config = dict(
    d_model=224,
    d_mlp=896,
    vocab_size=8192,
    activation='gelu',
    bias='none',
    init_std_up=0.0312,
    optimizer='soap_variant',
    weight_decay=0.14,
    warmup_steps=200,
    seq_len=512,
    dataset='wikipedia_en',
)
Each number is 500 + 50 x the weight over its row's rms, rounded and kept within 0 to 999. Layers, rows and columns count from 0. Numbers have three digits each. The size before them is the row's rms in percent of the matrix's.

# layer 3 MLP up, 896x224, rms 0.106, rows 169-231, columns 0-111
091:461524532541498542496534502542471522518563466629516418527473499380522477458516495513527511517547513489510515474510401522454458469466513532338566551526553486500534473525451581485507512532491472515382581518501491629547486567502474450550574457504464436559522602494519487535485438446555497496523452422520436492460568460432496525508520472466
091:619502443426524460544408554382567477414410617531461502483483417410444547541496466539466547451546479582533603428500479511459539539497518478579601586490482489506506488517526635450343454441551525469583459517504464426404482534483457491540522546445558454495464511499531442490469513480609454536455497525423512499439472446500492476477499491514
099:526427515504487534514458482405437507542456584548557472482566537596522495542523471408540427478471494465548547584507565572467520469545543495435541661527497493399537486503484495603508597465580485475516557515504527456433442464474445439520480452522585493457522541542510543539507555569496445501480580502609431502500545543520483547466581461561
093:469510575513594571563458501483431497599549434554489439465468588519458502529498514490483449476518527435474472502542501554482554502367496487526469519505532482470498421536454517622485457492509575403540471465524593493410463484519516489482543478550515414438537473481509416437481508436416494466428533541511463452480510442529462486533550511501
107:436499487568458474447550489550493558543457459501532432514531531542512550547613483397496542430413503528515540500476554464550452501491501511497524443518382623568445537511561530502502537513570502468465567463521487495513492518624423490468533502553527498589430501475513537624533595464506548528420439486548475583516553499528503538590577499478
107:488460509511592465492551513449541385459471643497581449444471534523473460610519432453525543431463498581511611570408466448437455491553431491510460629478486442552548500517526551490434522505468484390430466464539444532461419458557479486555545549552520494561477551531515476497492446475497498549489460477546481516495412479504443472570495523506
091:520557512407471470534545500533526502434455500603572423557449476424488561501475447539485469475514519532586578525444465476500513458430582531457438453467493406506496527444483488504545589498558580536456564519497441527466443500465515445437553589478550420514467530501439496496548463548439555449573459521561463545588582465494587472550522633481
108:498523447535485539564546531531481409493460436409483548481560521471436578544476377587560501495403487496552464490492515467446451467557485474533525593486443437521485590531519483546539464485489517516474453428542547484566499492559489526456491482518411587496462418594499449385482548533529510460439514421420577441495487537484494418527425578399
099:495582465553536550428557484478564468485515375570514435437428486472483546506548484477582489565469503512625488386565541524464469569459576502544523541520533505520387467531497473422532515499438576584542548495513543458527442439478521495526518468522466435508466504552544426558534503426512525507510483569430434428493505495509417572522515476431
104:499422548510509604419472510573462523455524518484511438461390543461567487502458412524482532504501450560422492477494481474464464496414526451587522444445467535494423544539506492468524529516494479493551540434461481413528515549456559470542491490467499477544543430544424576465455484516483516561513570484457452519569496486500486583489485432549
097:449510460527442491452401441533430444443451480448474463522437405550527413496548503503547440499414592579489549448440557573478626549469510541490467606560452487551450538510457503461440532572487460523456498458534549476586387580537501475458484506525490479494399410565514499550469544507515534483543515600519516469495542528517438516430487507601
106:482500430600522458430390580511478439578505497434532416427550407470507530549547416556539521465370533461516579528524471498466357450528519490505526549548482521559420435421489417558575503554568549457509476492666522615475514394454487524521507501414503520438397478520474529530567569616465478474499530522486514504483396515475411450522472488520
107:537516561455413477404555481512470464521453556513504526544494572496491464420460505413419515638462504543504509616448564562503473526498517479532419472539534415529536472562516488497431512483479466528507460500489545486483417410489518477512562483466625384428465507500543468549517538404543512543484570440509535448455535479653429549516558479486
094:576506509492459508416515524489521532512459527600454508386588484427479443509544475533549481540500543521567450497466520479429501464517549411620400526525440578539484518441481583533564523484517462589491523466470548495490452435506414501519475523462538418493477403529514520560536486592508491601520400492501423470491469441555490434561509488509
103:441514483538558408522468533437479415476521503471479477473560425607493442449533415402516455466470507498445493367427471576441488536522534540504511510531562470549449462593556472477467547510413576558417547568555483497470551498551560484422411550503544515498495526513451436465532546469412535586534437479514486584455544550515493486470487568546
096:480522500571392470482436497524489467556483491543604484504617497379528516469405483484461533485530558479517405436517528520562434450542435522483485535537559400529480398493501487513419456504445555523527513486491511496485561586540431481444503462486506495499537507466450507573499547509470380531482555533507479438499451502567527442449511529398
105:566433489574466578470419428498423475550477519540500557522378461478547453434477604563513501527499475590487532518506528515590497575509531450480526555566478475520483537607511500458537552431551464561498507543459495542500532571578528577442555422552503516463492484468410561645558425493620508535448510519422478476493469545514376469550452463540
098:408567474455602520475473532607533576552526491525446536520507451520473498494483420582528526477483552537523490521467493473523438437510560490538574594543452397475494503551557552526581424449497506441463530427575431509583437496498573412466494554493514473486443528534535593624503558436518525617584482419459481501490538489551498455483540483494
104:482522445499404518476536471591552493505504470511534507518479522530507537525476388476489459477547549486574447478575491522579470503580512488424455430481504308472486516451475598569398501517469458577547555465486450467536464429511445483486451546546492547535482535520520450591516438464519500513472461409507445448521540550462484521519593508502
100:586497395530472447469495508528481504614553491516442479564471390485493521623548549515474490505570523416458492513466563466482476475423552495503446542534414501478501519445393444543547588589529503511529422516558498628425474541497542433378489457463519524547467436473541536565537453481443441522413548512441583415512522499543349541583507498571
094:549392515482463473480438488593466493552429516479474384427521598487572560543460443526506547512440645478476439518482505522560481485444501467536544456553492527539482600487428540501436498524413498415506486500523427465497471531493534522526497461479523455567446560584449503444544500514473503544510545500542501438447509435499596447451516534430
097:516522381538528606469443584536491491554496571527527511467453457437535424434488470481548546478447426446523600510499467459558432493543559500560484482586524562535421498528468468525541439594462560516471518493444481505594411530508443534479475539463407481431502408471543547496529502518508452446555481432540378474512528455421459448472505520458
099:499494507455449457469544497501450439517522426500502440473436520541476460491573568440468576489452514586527567490507512426495410486495498444472491508611531446583572459512428520440576494466450417452545538502493510516510498485511491515564489525557549505543606484522602537500445521533561457465469445535477497558501558571472493463522553580539
091:406477574466597597509558470531550423496526575621466495449533484469517446393440493453431496480554554422391566522553496569417555558480446536508504449560406437539506482482465517511463499565466546477580475545584601455514416602501549445472518527485469527458485520556524537518499429464517573481511528485503442616435405525484534515577480497550
100:511498472514458464525547547503500435520472419483461459540501522488489494544531507525468487516491546596526444539446432525442469421435497472443450510456488575501482422441520495459473358527424470422445626486596539468516535503446568567564612524493553496547482617546528501530580501577460481511404427454550411639573553484489504524473498499525
107:470478440461494550581507505474590510461450549504485504429579451436487415533473516519549617403510581367471615470441498610540428508484499460575502537537518441537419483501538404531490486527545475568650528458513466511509456397509416557576428466449597528573420509495536399459421486472465490558514525504432519547543505565507516508517563482456
100:530454464502500500516427518444673506510494496453563426472422545521507522523399596453519528529518588454561515557517381517441435372457513527574551544521540430540492408511597476444528529562426541540516514494554606510500442644443643486495462487471443540545492488568551458534506494506464434567529588459519506368485491490500435427549470578519
098:455562552442458510524466534589555417547504401510427479467449571538546433512451482362425516475514470525509501462430394446568421429516398524443580545562475471473496475498527577572480540468427578480622472540476542519455482450562493535456578554424516408461484541532503461468553445579598444516494503515497473488444447601460552466444414455465
099:495565407480429424365451388497494460427454390544465468470533465492599478427500464508491449563518425468536470560466485448517471575481477470450487433513408460465443412403549418448582507426453419558529556488504541494524480444473498528488421519479620470428482471412493570576496522561595523518513532522496537495442506454512561507481519412524
093:440569450493553534561547439549538465496521560515488464464463408486520475533465477475522561425530475499475527524454571457460560496434593427493535543528554536404436421459502463552534435547505557460667605543472449473575468587499556540497527617489530453537448515451527479560547506473555496459507501528587479502564545572564509436453524549508
104:508492542486597487465476511426494454544430539542524487498463475435517467478553508546579487424514447574493440435514397570572474487474409469490474574504526514560498540382470461540528538505512592571496569476473489462452519562572434406393475514496482502556558503484512538525479518544492565565421550497483436484535542459496479480448521487539
112:559557507520430567589455531503492436490472457542407477461573484522504476470423552465458483544485496429526439438512494503464507495560426538434645479471468561546390566550533495596458589519497533518554500520493530437480522513472508531398478454544613507528454494416387477480576581500457489431457451521412563439494478470509555518508547439411
094:450405499503577490529440506460522518504557481588575422447535451523468524539463466484479515581492507473545524528522537489494445475488560459483495530475491444492467399585550414548596496515486521576461550397423496544495604613450553482469527511502504548449529541514538426459609511396485527495461556498446524542466457508615484502484531415459
101:528562487431545481528470525471469540452557562539499555450516514409561432495472522472436486561516485442453416481565579585571570527497470500422434538454529494479500561388547386554524434477472444653514550557442575467469434515520405491454644585491528473436448494470538486517440525501470478508558554601563428416563555453517440524453531524555
091:503458546509527510539508526511518474560462507454538487528443595562495538458510452439531443481467571583541533483486541494597470446506492498636490499489526596566459403530370509433583414451474519491583505499460531448618597551546414559434391516511448537469537516490465528399474536598531480457580577507427443541489527428492490581508520513514
102:508472538438568446520507491493531576506490474585569583426518537386515529574427473465443541456603494502466553417495437422559498575488575480491473525543470532590550435449555460603477459528475516543501504533449442547500559471560481480503523436498616450475486522455354544504472608500479516471483515465448475500483482448584583433504527506525
101:513569507559465493485471417570485436451476468505565517445454500414442516407483443467553484468431505520597553499427435540439527471490528547536389615485538445494410453520547490463567473471530543450493535492510460640494446427514470430420580523522494481541524511463405506479493420498413493532474496494531475437487481470463511556611575526650
095:512403522464535430551433590461543427534505511507571479513419488447502440475610516543552459490574440571483452524440535512502490463549574458395582504479448464517571429564535415559506514527488553482467582627471515545486514614510535509449437550611433526422395541568466412515531432433559473471454476471563519621485461557551515501560529488500
097:518615472465509508459464582484464531456535528526461613422479441422517421525544572548506499512449490444431456494489574575429512499461446508525499526453428447503457485469558475498513587475539556522608536454497462509521486519580445422473545591509538531519499439524532464533490436515477517482491456479525493470528502548516536515491516536557
092:525522506481526416528546512570562503498503478463483523462606557480523481531534489535442529600568473489594459555524484532477585579471414592497465479534510491455471595420467549477539509425497517453504487588537434474430502419494522624488530504534458538503502561452482525459464495453563511604424540444516540548470458441406484433617450468479
094:482438565566495554591488490389496485437458557496498480547517428547522417421483528489546470514568319443505478481517609512490590511528496485425509429494511580511525519530439504504446584491496496539516506494512508584578511484582418530366500456561514535449542488412518470453471515427528440518478533565572478501462497581421505501557575460505
090:553509534512559456464469383470439464556540480620474440483388552390475503457414493571544477539481403605532607478456585506540537549501488513597471521489556437500525564480547458416498473529591543426494528509476439455455481427564525483507506533480464450538521520518519469493413386530589441593514475495549600527544487483520463449481544556481
101:419493505483473615419540492427430416532514543487544505495487489504486433564447531521551436471515544448510481471488496378576581498678441493492520497480519463520512512449494452543437487566493447508464431488501503462500544629602488552477407550550476476456521503598512431418510552424560464469645521573490465484543450516565447524533487544464
101:509466527437373562481487531558515528503531518447512470612550466508467458539504406489445473434540506553492583473455451480480498469569483560462509516564567484471359509561614514529357474515532512529472464456530536503473473450616514497528467446547554537458562494513492555485565493526535492579417578468541444465462464451541389456481431545389
096:460611435570430422428463514469546511571558491451560485423482474526534546564553619492457343486520511540397547542523534519468513403459558459444424435552465533564518516448520535449516509490495583489470590467528433506478451537491514383515419559442512543477430624490555552555512485557486424431447408498517532476513533507546507450581566571461
098:416541481502465493491498545422386453539446526494479528480434503525535467476504549559442492518580541515379520495566522497553398484562431515523400470486436531486487436425483531425464620512484481569454496451562468527466491519494567461519463491579491495528423534345507518487499458463423457500564637558449429500571505513543459567500526577450
090:410523380451479429399427418463410433498506517502458462462538480481447471524526512496486457515459515559460461467494489529510552448522462535466541558478467466538507551436518480506466386579506473538486492526518483464548470518533382541518478436465540549560574523555410607524438412503578534487442532527456478484524524549647536435528525549453
115:527557585579458503570564478474430516503530435501522444481570460527503592498437579519541538524446510359469415453587626456568465511515573493494544417505435467525437476607467578564471578450516494533568511454522442492496431482506553494439423512451472430558457592513467560516456490495480528467486485417527607504504531538504502528504527516557
095:498589550500547438540536461458499451508530528457406489538455485510511477654457549527534518388494482483439487509559441411470475540455497526468506488510424448547491548478436524433547532544452503462489483521422456559455530417421483422520442550529478472519482587507518382467470511539594566487565512496499498433515523475433536560557575515497
100:490458492483478493534533483547380482471450558572555472512477469501465556460473575447502451510520588545550577508551563512404476499496574588518521392443508532491521507480538608411535468512551468478496446477491420473439470448573475499507554509451501478538559498479441440496367566493568545399416484504515521527493539481453438504561512567494
102:514457502453455473546523595607587525475540476586500424622514495575527543526449600540436538562408506372371443569473546481600513557478494491542525513534527466490515493445499468445633493530386478493500393498536547527543570566493624510506488425487457499513555618526551446488519538512475475536563546574508528505573576439509461414512555488457
097:394553499486628493531496533583530387479454434591517453521543540486493544539449575495487497521622437550404420503457477548494469473509538473394540508427607418551501501542468454528519406532527493397511492524566500422472530570476569501477571406486490484475476521540452533537458462519577442499499490441523460480450525509621508398460471455539
108:579483596580542422566482502536474516486523452488459475465498578482514535519445484443481476444508447611447487509472564468503521504466499401504513423548480477419502561470500497493521513564468467509570536520560514433424554502522494527438533578439437501460389462493453550478533507438420442470503526518484520481509494510553442536486477475522
093:477551511451576582482491526503494476585499559514508451439499493432467461605552457441503523465490468470423513444492536425513507401465450469562523511521528450413532452415577517605478516544440539479520559461532429463471549467551429529439485484545446473413459497551490573429509496482444487479443462556525541529530552477513526515544431483485
099:605494496530479493485502575489571506472460547536588502514341582410471438512418450561555537427586468556475442366550556551494487470555448541462524404517520565528514581437515528527498542535455434541481469413522525460510546469545460516448449564466459474491466532504554447473447477451531576518431463463519601471495501491482526484425477470487
097:342447565493572524515442567505473525460419529454445415514401503527545490427493505541602472435545429599490502466495426504461530479501457452473487520423517459564448475566566499461499525464492518438528512482515423517505584462457518429450475429483476479503449559596516562550482541538575398585497447586454608391524554489590559518512411465509
113:529473543511495481539493522447478449574493515458602448454558433472575501494529509490388534518453462521552476563595539601654448509595442453469506482523465574543477569526434483530475590550617484510509486446515524518432429502549575511518573474509410463468478494571463424511465427552378466484431569507492511562434524609517575394496518469537
103:448519459520462484501602512514474541507557501526472497497509550469520473497464493488430527542439417483477489609501483524471538456424521455450543501551485522473470449388513554423513532533429534478595519536472446534520492596462485528442524525480529492525434474571505439547513515529528556537530477467464351484608482510559445533501465453459
106:454501478505582553527542463580506525534541594505493527475421430528482523495508494518488505455526451541467500472537489581510431516446513432466464582524431494468510486447446450533481491505572503494575542502539445467448449546557566512462432499500462474501506567560511499526511646577456484405568463586485434470381495506658487446437615462531
096:502641503490465383444547473443505533456486503524463487542524507520523476508601511533532521550535498477550548386510561554441534522450464410507455455555453527551455514536530502607449546409613493474458514520445514427450530523527513385464495456509508496506411438568512396443400536528510542514484519472525517450599500510533546616473537505489
087:571554488484477479536449515470488405479491467551466548407522462527536463498464476567546520574529508610493486599541481511491624539476469515489473496513448567457475603457516558457495581461499454492411476527533522506532528487535497437489478657446542525538542497450462477520488457465519556422560512389646486376414533473510506521520545403557
108:578595572445404532499586556416529514517466542475513460413527420533566465479521598514423482460493460551478529481515532496492374533516473453580478520525511470516530521481473539523413571463389490504535409463418472502490526512477485477426555562468500391456531487509453472428522507484519438582489474495431463465472433516555671483501514531495
095:498483419517620551492546506521471411590542515469477446430557495553463509553461461484534499595464379462428438467472438498506576556411523402519425547471495509543474551485474362589562580478498574514527572529526536481602514514545617517483513547568528511520478508554510448539560514517477557427422454429530572494454489508478452506491541451474
# layer 3 MLP down (transposed), 896x224, rms 0.0964, rows 169-230, columns 0-111
106:509540505399536486443512575428479440473417475465490499481527490471416481517502443515494449524508543511464391548354500541449481473463505457419408495639519548494464479533535438525445441472562476447571501485471533425558492489479558531479575527430504469442475473446501540476437612654472441464444500542552435478595479501503527532413489480503
094:375421485442459457475579454466523565525505474497427455488469532490538525449495499436499567494439524515537476477534505449461430501544519533541502500589445494526538498460387395418507483564362546445535541522595528487470518496475545500508604487548512521513469389573494476613523519522441585423504540532551617469517446559537462510488498519543
101:509485474537559508488566432494411489477426595476607570503470521525509511476425532437433479474492468461510538490557452558506412500533501589441543510453612438490462478439528508490550511512476469500456471515535479559554517517572478533410526514514575504508532517413443385555563609493537453424534434428467536473337516610521549527515465544432
097:452413536494450578570495494554449402464491508441557413509483501477537489517542576415585532392504465564574454493503462471559523495559490454557524425517440509485548480415567537534433464518593465634516531473510400491501475510454469341604539503473456483597450412445528488580451565560391523486512533424536390574437419470436472442577501445432
102:517473496421483475535560459484463465542482487529454497531539495500543429435574611466542546443615522535444435430444432616476519572463519470524403572500437363546392495505415449544582462461481485477519537508611528519394488611441490642533534541452458433584499433524456486488448541495468502556463419467529466513422497610509502558493525512467
107:573439575556352517477522502420515522407522489525524519538542551504519507461481501605577548465511486529547497517509445523524509531581452519467513544621504491472480566552488526498472550350423480500450502478550520454557570448422567439581434409531472482526427452430479565568457569497535479525517518539537463440562510501527484451441519555441
096:480509484503480457544406561416484506417611488557512531578436377494523460480534436454506475515400491426410563503529441433456459461520517492525435498502547554532416573503503505499395418510512430493466434520458540524443548524442590474515512555459418585420491515506548536533528440585522532564521571593424499532477455597517510501448446513477
097:611460589458549559428415467542570604410536518486540535453558475521472580544501554495486548473513501417472555425510475486485507433574541502573386521528535502431499491469460570367478485531516440459472511518607516448521505422489502516506457550550483614532510482512453513557556472485452417391587518531425652533519509474482395539506478509469
103:494450526424553521491450553482558379507402515475502474458529484505576454592517461499466551531587561473520391386537513553439537559505509475349528471478479453505422517494613508609521531565554489466511513482427427503515549558487503453456517474340484531458478496469439552463524492558484568434513469533370397509495478453498563397500469463441
100:542507527497402533429514474457498362531489492467448485435560450428499529465516518471451541493500550503532484483451553558479476516468501569572386468549476506446475507522444485483536460435547501451410509446495448537496479493558516504380544546498454518588549476433553480511514451527449591463473453577596495430421479463539487526566434587560
096:572508498500515521529500632604513582459438577484467480486515460395444530475486493466533464469549554486391419555510499409509525423475471456464540470484493519563488579478558490508443471404456533447498593464458463519468458485633517441466483504458566469537464572534469506549536459417524555500484488443491449511479447532464554651509507558522
108:436585590436575459464460505560487598468552461559550558521466517483530470498432557548431482450539523480517434539598490505530452409405467571502547495526478572568511557519545571473387477504611371456437528411507523509490537466438452459554472531531513479505525549509455537502514535531590513445449467483590515484556537480536546422395493503493
110:567487618577540525483402426480477552464530517480439481522460451584456563528394507466562484489535492393536453535396549506464534482436537584503464471532492508559465497475432465408576452454487632552479598514562536505560483463536505464484474508443486448495549616441454457540521446490495435526440455526580545556612482527354486489564540585568
100:439340505429521536571510558508459499493527515582375505428542537547526485510501472525505416429527523470530498527542482480533511470522563562504499474512483561454523495463531487520540509440500491549490426427608545543606518490475446424532586453436470447445505448466581551626496572479564524459559501446500414475524448533560458531486411505549
099:496465541547462443521516467449527545527501553432491472541536529446493520645445505484464481587459424365433503460474530502488527531515522554374466493459427515562523480536477512381501390541519513556441470488515503457573554516483511415415462508504531544497507499531510506603509514549508413539509470493523540528497488454538560532509538503454
099:505437426530525423501508508505407522366509510500472465411457464496475479551511491489503512552460596572505483541468501521467543518614477498466534568482574492483446554534509464504477434438557468599439409385431504589493515428517560456510441436504585553578484466504520424504458489503504471481479583492443538576562513480518506515501516578459
107:467519465423436435461443524581540523472481511490564454484512462519419478469528585579511451442453587512466427521484389591474531435460471521456475446520454531451471580466466486485466557526466501556551475538516415451523499431465492538496447545619481557438509443555476542450468393497361478456413409555521621459452561517457566491388482546577
092:458486543499484510557467564423607506436521467422527561500496532484559482603498546509511558508596455431389497534506525510459478454572481420501476620498469534445466467564436472481478532528446516631505492510425510420531457511443511484523480550552543573609473506437516532518523408440443444503467502499471434495527532472402451511565415506551
101:519508452416498498432561570484481529570628511522551512432427464512478463518589480453567564560556507487433489534492546540533480446442599447384478509419467486488506439452524519405485573490573483447507615452463581416426557519481466452450487471567448440526514515572524452488554549565472483534502423508550493511468502498519507519344549496536
090:534491442571441457530523513543501505513483501476530539494447580417398435435431478484508442506479480482571527519518474471529481495458515487456456499448481522500552494589533544513500455418539441458595491496574440477463526503514500680493504421479445476531431507460501430463513519504420490519405568424567454499575522514436608503449534492520
091:487577513566515525574448458446486540416479462447508583480461414596491458424539585529468445436444386512514524549545453492447479521464525491463483556422505516537441418553447447562434499454511519539424454593527481505373510544561488459368421526504546496431529495428560433470578514533560511416587553530521492514480439609415449493453523617425
102:556558490534470529532571499474572531467539664465526506519495550517408491590519514407463473461494400474514509576507425539577564456420476543457592488499527477611558413574522446515553539461422491456469513533404524436494516469469550551496539410454487536505524524521495518587555508502443504482489540437519457479541564541500533472580436433480
102:547510547415512539511472537485378565522485480444516564523550490484505565554468384646519534476546602462492495520439505447515571617453543530542456569403492465560483589422464461481511522348520648539464483558472513569508542469553482435486468534471545492498475473590603521513433505575453461452517560434477459452449517459506545416506448557495
085:509575471523387465529485411520438544495497480546452458580508483445564607565505537571571604479457488580464530480486485561431524442558494475571493533512586517460493444527495521504592502486468512517509406528550379520459510437441486510526388479426446504582557499502575621453549518440437445550451418501444525374482511543488495515480537512533
102:371577518405513519477469527590461501511450514529486526501478525582411479578626508492549460621541501460504593565506552491474498575485595434533441496482502488471432522421552529488417469435485471600522511451437468497578535500499524398479517503478420501453530500445578573504500556482505529607600564475512538467521501463452530510427489530523
111:579563482423490532445471444495485485430534475460515498487520528415443522472591512553566484452473629432415496513531476461573404517505428542479524527488520432483480464511418486553518541431565545431576530374493505483404515509529523469473555473470553513464546476509511478452388528535412483507473546534472494576541397519563517468419454434537
102:533508513495542538439558473470557496458444454549441484610452479523543511508593482464453502610482527587486511517449444453464556552541531557547437388447533378502455644440510475559509544505431446470440549393446478420390503496543551486543470475527505511497520482537479513563519547502493447456561481421623517568509432536417599559464491527471
106:495527559522478512564502543570536452433487514466485504459449468457566476485506535624546606478489493551516503470496481460428591564554552494498464466526526450413496465497420542460545443473520517378535533482558483518426514546499416523455417573423512559453500443511491452419537537393575526559474475464568520533530575505494539480576500534519
101:467543456632519378468488450552537568533520577507592463510422528543557449502515399495541510482565585515550522459541512484488446498458531468412555499541447470496469406517530444458533515499520455509495396475517497521505591587575479500551514562481573554471485486462520460463405507419606553528474503575493570513484461441506564502557489481459
093:543632565409493508493475490488522542368503573532415513527502477517564547488489548476498500528544466494528522522519548501540515525560441566476507492468387483486502472491532417485468439503585507525401518545470520410413494450421464401533497406553457517559562530536547534438559548429547566470470501516470571474539473510559418458556434528558
101:472584499617422508561545458543444523491557495545483523513537468478383518448444487544563441492511487464344477484473572563415513476486504537587564528558442479506482532449505506512483487492507569467487537599526521459515612441448470549491555545486555486488473434604510510423440521497456474556523438467490555458551554511501527447561480502550
111:560434493501515469505474567459506489536529394505565556473511485530505452538568508474580453560510550552405578492533539528506521610528525483499476515508523557487481539579484468528476479511441469468483407576527548581554558542456522499469463498533452526569382406504439525461408475502454419543548301521435509482421452404468392529449583499505
098:410428524511494515481519545544558546459459422565479490533468554463419529500557538537456415474535497558556486394468446516477509575541509521603480527496470497523562388503416463471565509516557444478481423569594459518423426429539476440548511451507559453557549537463547534558432513468549479524465467500476461514536479524504406524583533484456
099:508537450420491499539476558484501466534505460551551460491460529474454537565508509501472481396461489493522498493484530501395460539482465502587597486475404487550532525597470582461516474482476535443390441551533508519536483541488597422386492507513450454588552436471585487466430576444483473421520434492505428466433405444427567404504458559406
095:489424557549548479474476533491485477477474395502497554590583525519491480520479491553487549493550513436608454461558444544494455547563515572544456470497482455503506560472467404506579481490551519526518479485528401490468304551475421381532454464468402604559455495514522480530505489535519538577471468455548579440478493555529531495453438436515
095:405562473594501588610528454518538418450527482451454484507452510565375411574483441538504470580459494536529501483559460539558400494531545438531488473489519486492475511518508517588511489526379549470537460493528464456618439494494536578513510434550503532551475478366543609423558508488564522498547561540429459504409472521502545480482504480510
098:395430499486449505548449496507455469589477573504518503480490585579555442526536502532501519493558548470467524505443481428542449576562617424483478526615550489492486466546493538538523484475527533482525551451532475400389433537589440504505466478451573508539564512521428421426568439440494516426493465528502478574515432486450498438513597490494
100:580532498460454456535502488470477524501589530497491486478508415479534491524486552468546471445508429460447493436561520481578482593544502545564518375533543565485458483481539501483483555482488535525548444575547503533461482527487500541491504450473570494503542469579505487483466522514513552510609429459490588487516523484399480555500419494497
103:545592542571464550544476477515472488563463497474533507455438437538510482517450537451462455552532511381488454450506442451483464413486469502537557576429553538434503564514387511468415631548483601404525548564469525473596444475530461504581515466479538516493396427502504553487598497359530582504591543490562511501510530606530433552445474433577
087:474482491377476425511494500500510458462509504461500539533440509527453529447554562448516531369453547406448580475454539556487496492532448502549472490476545452475509470555434479623522522526421437412396569583427474520514506502498485447509559371481515527490500498537522482434528488524434433552542469474512436493545518581626539484488459532525
093:531432450480541474462484445609482436529480427567467553481510496472533527601500537535497501507451578632546565497510456525494479527591493411511532521583463393582452561501477625414453465511480537487437503533447534501536481423540518507639537534613516493482476473458532555571526486581466604594536541491524546481503533435547483482596490490502
089:546604558593534496483468399557515543454559415500567466482435550524504462454520575455478500524497470447559531415456490453578505525534506487596539558346446521403500580515472538468512457533439479545436520559444509468522462456459456473540393477472480583482534379509493539484512493573507497497528451521474462435606545531481559470460429537551
102:525515567409418492562585556500512515510366477631413392535543563510429510473527490603602528472495475566445452517474586472456480522499530516532419492597522504483506545467433519461496520574566455495566632444494423478523424485517450446528433522505581534548398498528533545533456502518587468584530510551449524518436558499571533478468519451448
100:498523501557508545496489430499496529458491471478476466590412586516450490500452511393569360546580420505482449455575532431554517573513498492529452518420491455395562478387429536510436480513502510470591503392432516429519493364507547547503508469430560542385532466639414559509485572547457570495438566506564507490490490418487428513490492481559
092:473467484544551495486485502464509486457445526490477520515361499463489434434563441503515495554502556489588552510480417506442512557503462519654530489446589557490407571472545553563525536466478462479491450566502523537467499486492520523525563433515476556494553540427596506569569470463538553506489499573527372575533410574463485490410529515543
097:459522465561505502606449554486566604515511486507482548468493621432526547447512561480482507469492443557460487443582562524491476538473550428642580516498483507530509506521478513483437481547482459522543498456432476531631520549470534477534562422451557522521578512480415541517532479471497503481547557488456411513460307474522467490485532446474
096:484459513620558475420450472563500418421480487579360473564515500443502524486528468493465538505481506559462478471492539462425437511462449482492459465441480614492371533499565491530528525467570405554438428498562497499449573549532437440507480458573534538507493515502640511452530516505550492508488545459502440539483516473496371611461511491401
106:503389560520478520472534567540514465536557530487538561494525476485445421427523449526441416536509500527489506501461499559570469581564495522427472496499504482554471497458451425494465533599579444501566592488431563482380646466534452564595521487558529534459463477556530454506517522550432403602432480478545463467553479479398562483558435549548
098:578519489490453523571510498528439464609451457456491473455446632549454485462505583500582518515509548547454509542578422523515513475514419479464527440529618496539504706458422552549539478549523487482516551586600459529472459560398482522475532519543589527462474519446478392513542468374427539458541507436550502558454464485553480464466476459460
096:492545457454468453468483489464510523462452564547520573533550512521546427440481459496495521544530506475504408395447529454458501381478505475308429492473507523491520502539569517428514467432531468504534531465467430465487505434454509473566458445447530544520597448528498501558553497509494450516530600413443494426491479576540448543516553507479
090:507527526431458424487493544458389474441515544470443412488477540440460390562550416496534444629592490603525541482493510538482512478532473469440501525471400526548472533444526554400404487432637498519503663513495472438505476437483432476472506515511520498423457459523460444465478418500549539494477452433513519500379468493464534538482465531518
111:456563531587490515499483444514566495428529502568444490455464498546546561545354482479526471443512476459543500474440545500460497655487461505368517459435430413479493505514590530499539582508531409496493531549515503452543481576488498587461528493514442506485526460497479490519516562510528458547596509471534548546455478485553466514628558513448
104:435447434488536503402492520538474435508473485531492513550495493532493509498554367450489466500497476508563535462449471596537454506455475425342414583500471544579555506567499512437531578490503497407455477475513508527419505449434526396494497448546447438479590561490552450480511442610530437513511459520469352418525460513519464559484534511518
090:553452413482456484427572470450593456630549543534569459479595416501542576499568593512532572462488477523526500494437592504538489577493518392523482447504515512476474537509437373342518541503538453492556422503499461505505602483417423506519527479587555484476559520567481550522509503414424466350482520550514521533607498492460483507528469531474
100:495477489490498559470465503551466415438481528498448514561413482528617488547484436512488532454557509515539498476474529454497524496510488568443536499460530477506508479532432515567406510483517446511479437472589535524414466469512432506447556360509512411503518508498457435501548421488453556487580506531517558513578444419507474493469534520521
099:571507516495527408536471464476547611506509539541521440448431528538459497523472585521548470505481470585533425556538429515496531476492569522483599483531461487502583502588346387436486485495441467475589445460585550519516483481500505514439444459571496529476535509436537567518463517488602514483511413410583460556477380521473470454523509559466
121:437474458498603380534460471500499438519528462503537548468505524457583517516454458544479563452529490422522543528507548561545479483491430526364528501481523430415463416551514549585556573576500571545528518533454494491550538398549388451530451487487484470578529479577417477542491520560501542491521617536502497497477508517616503457555475504536
103:626548488425480445583523493567507475461466454510578428551530527499450384395494515554558483485517460536488545505518506550535604527584531579472531514435540557481519613516490500520518468380432453475505449555483475490571460472456526531506487498508465520465478542448615466517546448596543561452468469403514496500475537562398495544415464457520
102:457489473526494516539453433448508455404479430488520513493353512600415489515540487533503530442480517467557502467445552559487468522508516488540462529479543499525452471454461475501529485479502505524654596527492480438584480577469494500579577534480468494468412416528511501455545463419506482488453496430461544526503471523510455517497472558525
098:377539399466536494617488423478445494559497574465469469490460461484469600523521408497463557521450392604479505410536454515507498569443508429498517454538607602516503448465525479464482414455499532530432453436417460452550499523442549554501538596572464522518490487537561505518507530571455501510396416488431502584497498555514525453471561507504
099:440546582534480473583478472569468498493464492527514530568515481437428473542436471485473578385390468501497494473589399483472403563400507505523578506475432561624470454526581480506414518563462501333569535519498507534462546580454393546537474421527472474563549492510568559525479434570509566546558574536426472545431575443487517519551469501521
108:493546508549534484508482508580442513518596406425509465560540459498453496435444493479522493598532555509482474495536523516586442438486462469447526569517508478562489541609424496567529479444557530514561542424602604462491405547481470476502481510518614670584523560511533614509512395521495524526506523562449432546522582513538437523532499516479